config.toml
head_dim = 128
warmup_steps = 200
doc_mask = true
Each number is 128 + 32 x the weight over its row's rms, rounded and kept within 0 to 255. Layers, rows and columns count from 0. Numbers have three digits each. The size before them is the row's rms in percent of the matrix's.

# layer 3 MLP up, 1536x768, rms 0.0632, rows 1147-1246, columns 64-127
106:140131114169134135114121114111128141089155082153112117148154158136149146152142163111074153138111114118126062144144092181194130104183080102105090064131101120122117149170116170139115119112147112
099:153089181073086112144103096134114113145105121164132131158125122083172155080131104102093097085142114137107146148128121140145119060146108143140150138131110048137132154169114081147093144174147116
100:115105155124133172133154114113171171114096109100125136107103151072134135119109147079104116146139139050125150145163123094130168087175074096178136138139093135168079080132126116230132150158064127
097:148091129123078151161164101150098214118094170089148152140129158151181136121198121169125141132089152160095118143163077163150193104174133132075152097119081112153068148063091114119162080133086101
104:132093116151158126086140178134116150134099140130117171145143141132178130137154113139109099124161119121166043124104109150187119124067131108117080186133045096113144117082132136098078167142121095
098:135126078082124078162109133096163151139163152113122105110110110065160139155144158087143143124202101077160110074137138095136113125065161156122118125138122136067131117141103140163116074154166173
105:107141080133138163133155099165111085154154165166107183133181143119088148105148150144173141162086102135100149107161151125108147136143172114104159073183153193140062126118131133085124127100121088
093:136110113174140099112129154103143177151141182135107185109200131087206156181138101124235129115143162150098090104151081126093156141133107138034132162140049101140123131099158101177114150100102200
103:108150109161149077080157113101130103118121135152147227097127116106149117109118104144191149063127090183051096128137102136214126157160150156118125137179140137142174140097100113076140147157181074
095:104102069076106117117072050175120068172111143089158124160158073106136146121143157116143144149175171119124182069122137135148105151112073163169138144140155110099089136163136125175124118100044117
105:063157164132136129115181167148129098143148099113082136137145067105110064096116127148125108149115157134168154110106149126043133119178100123138119150221084202109151131099165082070126157111138172
097:121106120120134144175177121082124065173172170059110172152137155111176122145108156134126168098117040158185141126132154144182175123086115137086120165177150151137099120170099200110162152159121161
102:167112183177162186144119155083150127139129151152150071142133106117119153142159099132118090123110129168080102166142104097036122166122085168082135124115122135146127160115151111162190138152125131
106:185096099168161127089169129141151137146112166118079168184175090133104103141173121070142170068156111147099062140165113096078143144135169124191182109162151117179076133142070094159112176114106115
102:118127086101133094114097122155102138153115144112139149104180156076117112120120161139207137132179084126152108145067160110116103104116127119143103120106155224143057139105138103123116087122093130
097:135102131067138136121168110138070116140108092123130157161163159110128139124150094164159163104134168153144134151138145114123084083164100144165161146083065133102097089108131057108137114134110141
088:100087136103152147124124113116081090146133101110108113083134122093048120131137148132085160125098076120171115058139111139103097165167083158151153123186131085075118176103124156132112110057156095
101:109137112124113139121123088161101132098182204084057059136060119101116071157097102097096119139112156082131106178150122128107149142142152148187135117155099106108170172172078132127108150116130102
097:097084129077157169166144089116169107119174074090087067132143151143071138105135133177087118179132110107131121075127109132089124126149181117115139169086119145160149079162148153133114109093179098
096:127092153123111175088098135143099150147122074157102190191111087108173123157075153108108156153120090091117134090092096127167113144130166100080115162147122083134201150173154139146150102120142199
100:127148088177178098117167131169126123155067161172183129131138128127088086182084166183076151154140147178110159120140107114073128190142206115097094074161136082074142070133125168186116170141145117
109:097170147145097120140151105090174183150151121146082101138184121137197125072143152131158163147119142136119105115175094073122178153081123121101148120113145133130139169119106113218134130175161128
099:061162145135148164143160120174149104164155116147125104126126080128144092136125131141110151163137128151170096085136142177135152163149149070111133129156123126120115138091056108120157118137078104
097:055107141142096115118111159075101120118119112120114094168073114108156144136098121185093141082086123087108094074187174142166077070170139113150148122122120111145159092121128107132086136069149100
100:153132091114079061164113146104098162116236129129149171091096101170173176141156138111083135094161123188154088162140176152113130163134133175153105137108149137097120156050052129120137080160150167
094:122163157156205142114150131163120159107192173103091131137120134141075161107174161098114087109104155150139114140083129160119165160097099133103145117109139132158048080137086153156139088151124146
101:114118208104125082128156118109145124129172135122097110113129140130126114113137186091204199147122134097117115123130183152075133162177135134163165166060140134114138128157134106163111135093117177
101:161125119088124167182146189125143164114095080120098089099157156088138140118143089136176109130172135134133154136119160159157130127099104134093121158150132142123174131161129081108176120118112130
098:154111114109109176126169095157093082129126156118132092079108084137086118185142118180095146100187152155137120118156120085108095112117107121119145111153133147119125123088187106150087161083127117
105:110120105179139097139128143157156123130092128091197104091117113140168150123079118104101107128145134104074141133133083111147124127109134131126082141125098097125133134178073181123078113118149196
101:072147100119130194153161076115128136110105134126139110102096104192130161125122149081173183140139092140142105107119162139120123092107162112137049144167198099110166108124133116072133128116112134
098:104088095075131136156068153091106189178206148146100069124098051178115101151185170106139182172131091139125116145090156090122100190156129191176054145113142164131097153183121191128138098129132139
101:115124114097155150138105108014090138143141147146130083114131103111161140067138172177145104126113200078126150167095076070104155186095125155150128159128074097127129110142157136120110065141094158
097:091162104119165081128129092168140129158159177151151096163104082114163137115212139091123108177064119080118175142165107129073175188137145096100130131084163094125110109167111167115133124136152096
102:159163157153155156159158127161172208149112120167083149136132104076137145163135109179054143104106105077113153143169177105128143135124099084136100142090118150142161108135169125193104170108119109
098:109140132134094118143101104189133174109088128185115121087063127147126065142118134158207144099144158122123109148119110118119151072158127118127076111054154121163149148100128108119122124148152173
095:105111077146112179152174141138119102148141125152126125129174082166144124081132064136181095177069108127141160061084138109195144131158151058149057123144136144148101100151065191142092115107118106
095:090197112133154161164127087072090120092089149120166124150132080150066102135134127143138144198189152106137146065117146140101140167093127108155070153110163134130093081157137118108095133122146127
095:124127166086171148086149144069153084114159127169169127113124151123166189170151128142157148129096167094103093133122135100183174099182117113118147144092130158179148066169176122084168138090086110
101:108134170088103114130177076036067104120165123151168167129167161129095109121072059148128136167090145106123102126093175084090116123119124055154122056166110114124110124041108156176184135136152089
100:130153139153215121182167124148134112104137133114122131101221127155088088133093107166120087113112121071167143209131151114129129138114077102140120120126084127108182124150122107091095094110178139
102:112156147122177108109107189172101112128181179140161178161144116113121124094091132149112098137147198113155106124143115113083101127094103139173092136118172132117117174138064129173137128096091171
098:132146073104151132162093134147120091084158138177098126183095157134132134137146148135142094122158066137180158141175119106135143161163178123139137151139153104159178140129146072141078203155132077
098:136168132111098086154105157066127143202140079157103115133103134118134120099156163194155112133107155127038051037177172163161150106125110139159145090207092111107151163159181133065161204179117119
098:185141111151069150202154071120137145050126185140130117092159088078148128101107134085119180192104087113171170112097070152146137125108144115085142089139102096032175068099098115099171171112100137
101:141069114119105123113205143110108132101056163118128156173106139150148173179138049087126122151161150083135153117130172080170147130144103107112132120147118077143150120126126150155100139103140172
101:085104062136110101094126122106135118130160076213122119143032074160161134043140137172158121104132150100120122088134140067108100157170134087117156129132138146094108095148121112158127175185202088
094:138089091142121077127084060177112114207115088086180192187080173169168102085166127111115154166114126198101129089104120078150156136111167141124179134159135118080138138175068131119147099087155113
093:132145132129118174119181139118123100153111139129133100143089165038158091086112196113102104107150129167144114123172149133119103103147146130148131091167119062151137112144174132161127124139133102
101:127131106099088166122125180147081132065223159100121131151139164114130148199151155112123116164139154084145133160163149171170129065174112152076120140148181034126084136087110131138081142171137181
096:177113097150107093141088123142162104118099068044078178172108087138140089096108143128162099089059099105126161129184136124085189051170103151143090130223135100143123116096104170047115162100137166
104:141108094155102139083103089113132143101147109089124121162153104175146122101104119099105145181115032131136101106149086159107148101105143160071129103140143160092175124144121121151137115197160089
100:108176160116174153139085151124207158130168137136170166155134140076118108145098126085155150168215126155194129061102131124103166106116173116140144140147080124099205117140111137053141124071108114
100:158093165134116126169136147093135142080085151154141131080148152145144195116151130187186129094140151135167106124174190134176104144122103122126156131177078137109093153115146178146101131190166113
104:136056122139141126101131205164120144179181145155125101113162076174107141080125085147150138126150071161137131144117114102092120106162166140116148071096108135135135155184080102085108145181110124
100:108101130151117153168136145140138136129115150137108145150153175151123131089072104143085085097080106170119115135122096142080104122162160119093148177147091140084119199128098173138124111128096147
102:151136159169139053144121099072096171102154135130130164074122130089096131175171100081112164141112163150112148130129140108205121119113141174112144156126116161151145099111154096096124144139122174
101:166132098156100093129110208100130119132151154095181114057109147137153112131138133137018112160164144126134115151118166100177121146074126210096141124150135163129167118151131131142169146116180063
096:160086098133100137184102161087127095094153200145118153128187133099120112126085029142117095083132132059091115115135166090077091155137148154087123120166106084110106132091176125151112151046133130
099:188157177088119134155062137188144112135113108153153128150149097100148174152139144078169131147154184154098106169155169095101119154137101187183139106136119142099153075138085147135170148158171163
105:182087177090134123116129118124156188139126101119106133154100182068122184149138183145142088090155144093119134120169135134162088177143132114110108184105046178110079153131129104168160127105198113
097:168091095098097128133149081126149133115138181080145074141105104108061160173114132172084119142049124120100156094092153121106123074101165182105130130080182140088089096181130146135094133092136143
097:195081086149213139159169160136121087114184158124147068109123086166097150139087154109111126149156088139079122107153122087089158176166094167118160108133125133140164151115110102130120139162139127
094:165090098144141090107078105081114059105057125148155189181106163111093152095108137155170180077155090142170163160152096141100120098094099140142140165128080111161161133149199142098156122107157146
105:165137151134117090099210100164128115105091109114132136060159083092107146083154131138156111124106121148068107122145092144026147134126115199159118113169075113165135118084134154150073150109200124
100:188092160158136118163143140124143167097101173162150164135151158073102123092105142189144103095158111132108142147122131182098201132131154130136138185109121124119123088143201156148133180116116127
099:230095166075151094084141178160157132181141100123110155171111170126170102133159105144099137124090150157121157108163122108123127131161136120131175116093147137139146122102139168125125162120100143
100:132145097165182130099104145103134133160140188125124123125128121147106113182117056052147083147143153081164162092175105104185115173136144111095077120174079128121165097151145120199145106152156146
099:172097107127138120158123131147120166101149073130168095045075136129157124142086122117175140101087113119142094159158087107175150155130156084084176144150090096155124107096143118172175076112130163
099:182086156125134133151137151152107146086128200080152112151076168101113119096097113115088102157119144087148104153114140139103110125129200119122120112117103130147074114162088123142097161137076136
102:097114153084191117119133100153146120123122123129146125174147191160145176119182061107180137185058143128092172125104092128098114144144128113154147125130131156122161079175163122143110133138135130
108:157103136113123170130079110153119142104121154124115152155174084097118194151118158150129121084075169126183122107100112104100128098134155083082144119120106105130114099115172120105139149121159134
101:155134112096100089148116139101174087167143089125121126146132118134141109183127121084108109093141121172130096106154117127164093144147139157147205164138151163145161161151122140121089143125140173
101:112163145171140096119101093152134128139135125123135108091099140188081142080184091140089138116140046156143109088196065097166130162135096135079137071136114150164159124160132125095100114124112122
101:105146151137195116115132095150139166163145169137173084184176088127145093113116155159146101109130112135099155099116115089099087163094139134114163178085193197092168072160125166111145060084106141
105:127142118120118114108122122104092089102124148137147190136141096088081128130083156135161086091127106164140160127161106178150176133134120132117146182106135122104180114140161175036110119164131123
103:096113139093148092122138099134140065109122122137152131145088143146076156164134136101128145138096130074103132103130149089147119106124121120115133129115126131081126113142098127146124146119191116
104:150100123126203129164153108076101157180162132076140118105107171119094121085137115150153155162177120124108109170179164091075122130143084136122186161073143150164139131108145131068129128099148081
097:116227143094176105113149131131141073161134127150125145161147059151113135135112133082092109114098136072143078127171164132195117116138114111104143143095156126162144109108154167086180116088074045
101:176151184180103140122157138095125126158116133116112147097142113072128134177076107110157141129162154186102156146149143090130142192100122170091128156106082174092112143183096126123194122174145188
097:140139121171124102119103156116162120051126170091078123181180088036114134141165153156138176149072090115106174110140145057083152078098126101103050172139109118157099093144126121103130183114128109
106:179109123139130151135123113114179151102134135148119112109171118123146098132121112193122060109161136131118151097130114157151129157150102096152111121141123080135160126151127135102084183131120113
092:080133066122104138095094113083140109182077106141113061150114140144149116169124160131096093127135140151137092124113098110186103099118125202124160134119123094133091130097135131167141129116160097
101:140098143116144075124188150163131147127153141137132110066084146170151193101201120094119116126102127052091124132102147143142143175154122162093113104142110081153119139164173119108087176089086109
102:156181136153115167136151095198145128136104158182126136155080115108126097142169109102116140142123120174143096095158119140101123213156152184127169152138122158112091169112156124177128094193144100
101:107068094085038114135138134111111075133110061150148089096117094177134111115140185110116087105133094110184122161130155157118178155140102157128156114100101084151111104148224095122103122145147154
100:133124184152126188111212131078085090120135113183137162111101130165121153077111106094109144126154145099060145101072139126135105107166081116136102157135146137138147197128175128098082171142151151
099:103189094119122128115169108147125147163127142158113119077107122122169122103133074101159187068108107158185149212117174115128185068100107139116111087099154117144104138126159097204085104132125140
100:120128110166136097094095077089134123167152152142145134106095168125142116222144148083116108128110141143083209122086112162162129123104107115102092146140123144122134082132119194136106141136133132
103:101106109177098120149134119124133155102072149175075175130106086152122107119145151129189149168110124155087115161101166124105149116114146124087133184150137148143165149100157156175121101124158158
096:093153029118134104134141124199163062139074113147134142118124100155129151194101112120113144162120172156160140113074116126147164092141161087141127075134138090112119084131166092117135191124081149
103:092143097121156144127127129174120184164113117198123088105138083124144095130155145119098140153086107147141121107201155136134089089208129149111120124114152185135170132146131092125148106127118085
107:191075111130066131137132140069134157108152119102103142108147129072206109166172128166147129119128138166098162125100171128105120140128104134092096143110137179085218129118137123179165179080114078
097:094103164168131105118089120135196135135167085127143173143090129126128143102125145145125094110081116137149144085133141153111146179181075159126134131123171151142083121161176145127124172075128081
106:204125181153146124150123113142158111127149104142109096092153105158143158124133142142145089143126127136134160087121148103183098151136086125152114075138085091110121120137140095110171134087111179
097:142102061139095107093104094078049153199086206154126115166119153131100141130183113094162132075112147116132122218113109087153142096148126179178156145164136084071093084132155161135112109185116100
100:153118141084146171118161161102149101090124156131114138116137185167132095095118119164122186076117069140203152138160170159145084071109102154097112133124184103103081150122154129123122128149117109
107:186186172116162142153157200077125102164131157144128157113150113114177154132089077137172123117158151099127130138177093145137080161152129144127111167133190088121123176131124151094110140181061092
099:195132085101112117176102102127111115131149147173152174122101155128099080115198162094096160107174156143164172115165114185094085102136108158146117131118135154073164149121107166087082161169119114
107:152110097134096138138201122108133131119102143133113091151124097077091138134118146125156179110108097153196160136075146160161100140119139127124117136116175099104153115077142109112121104106124177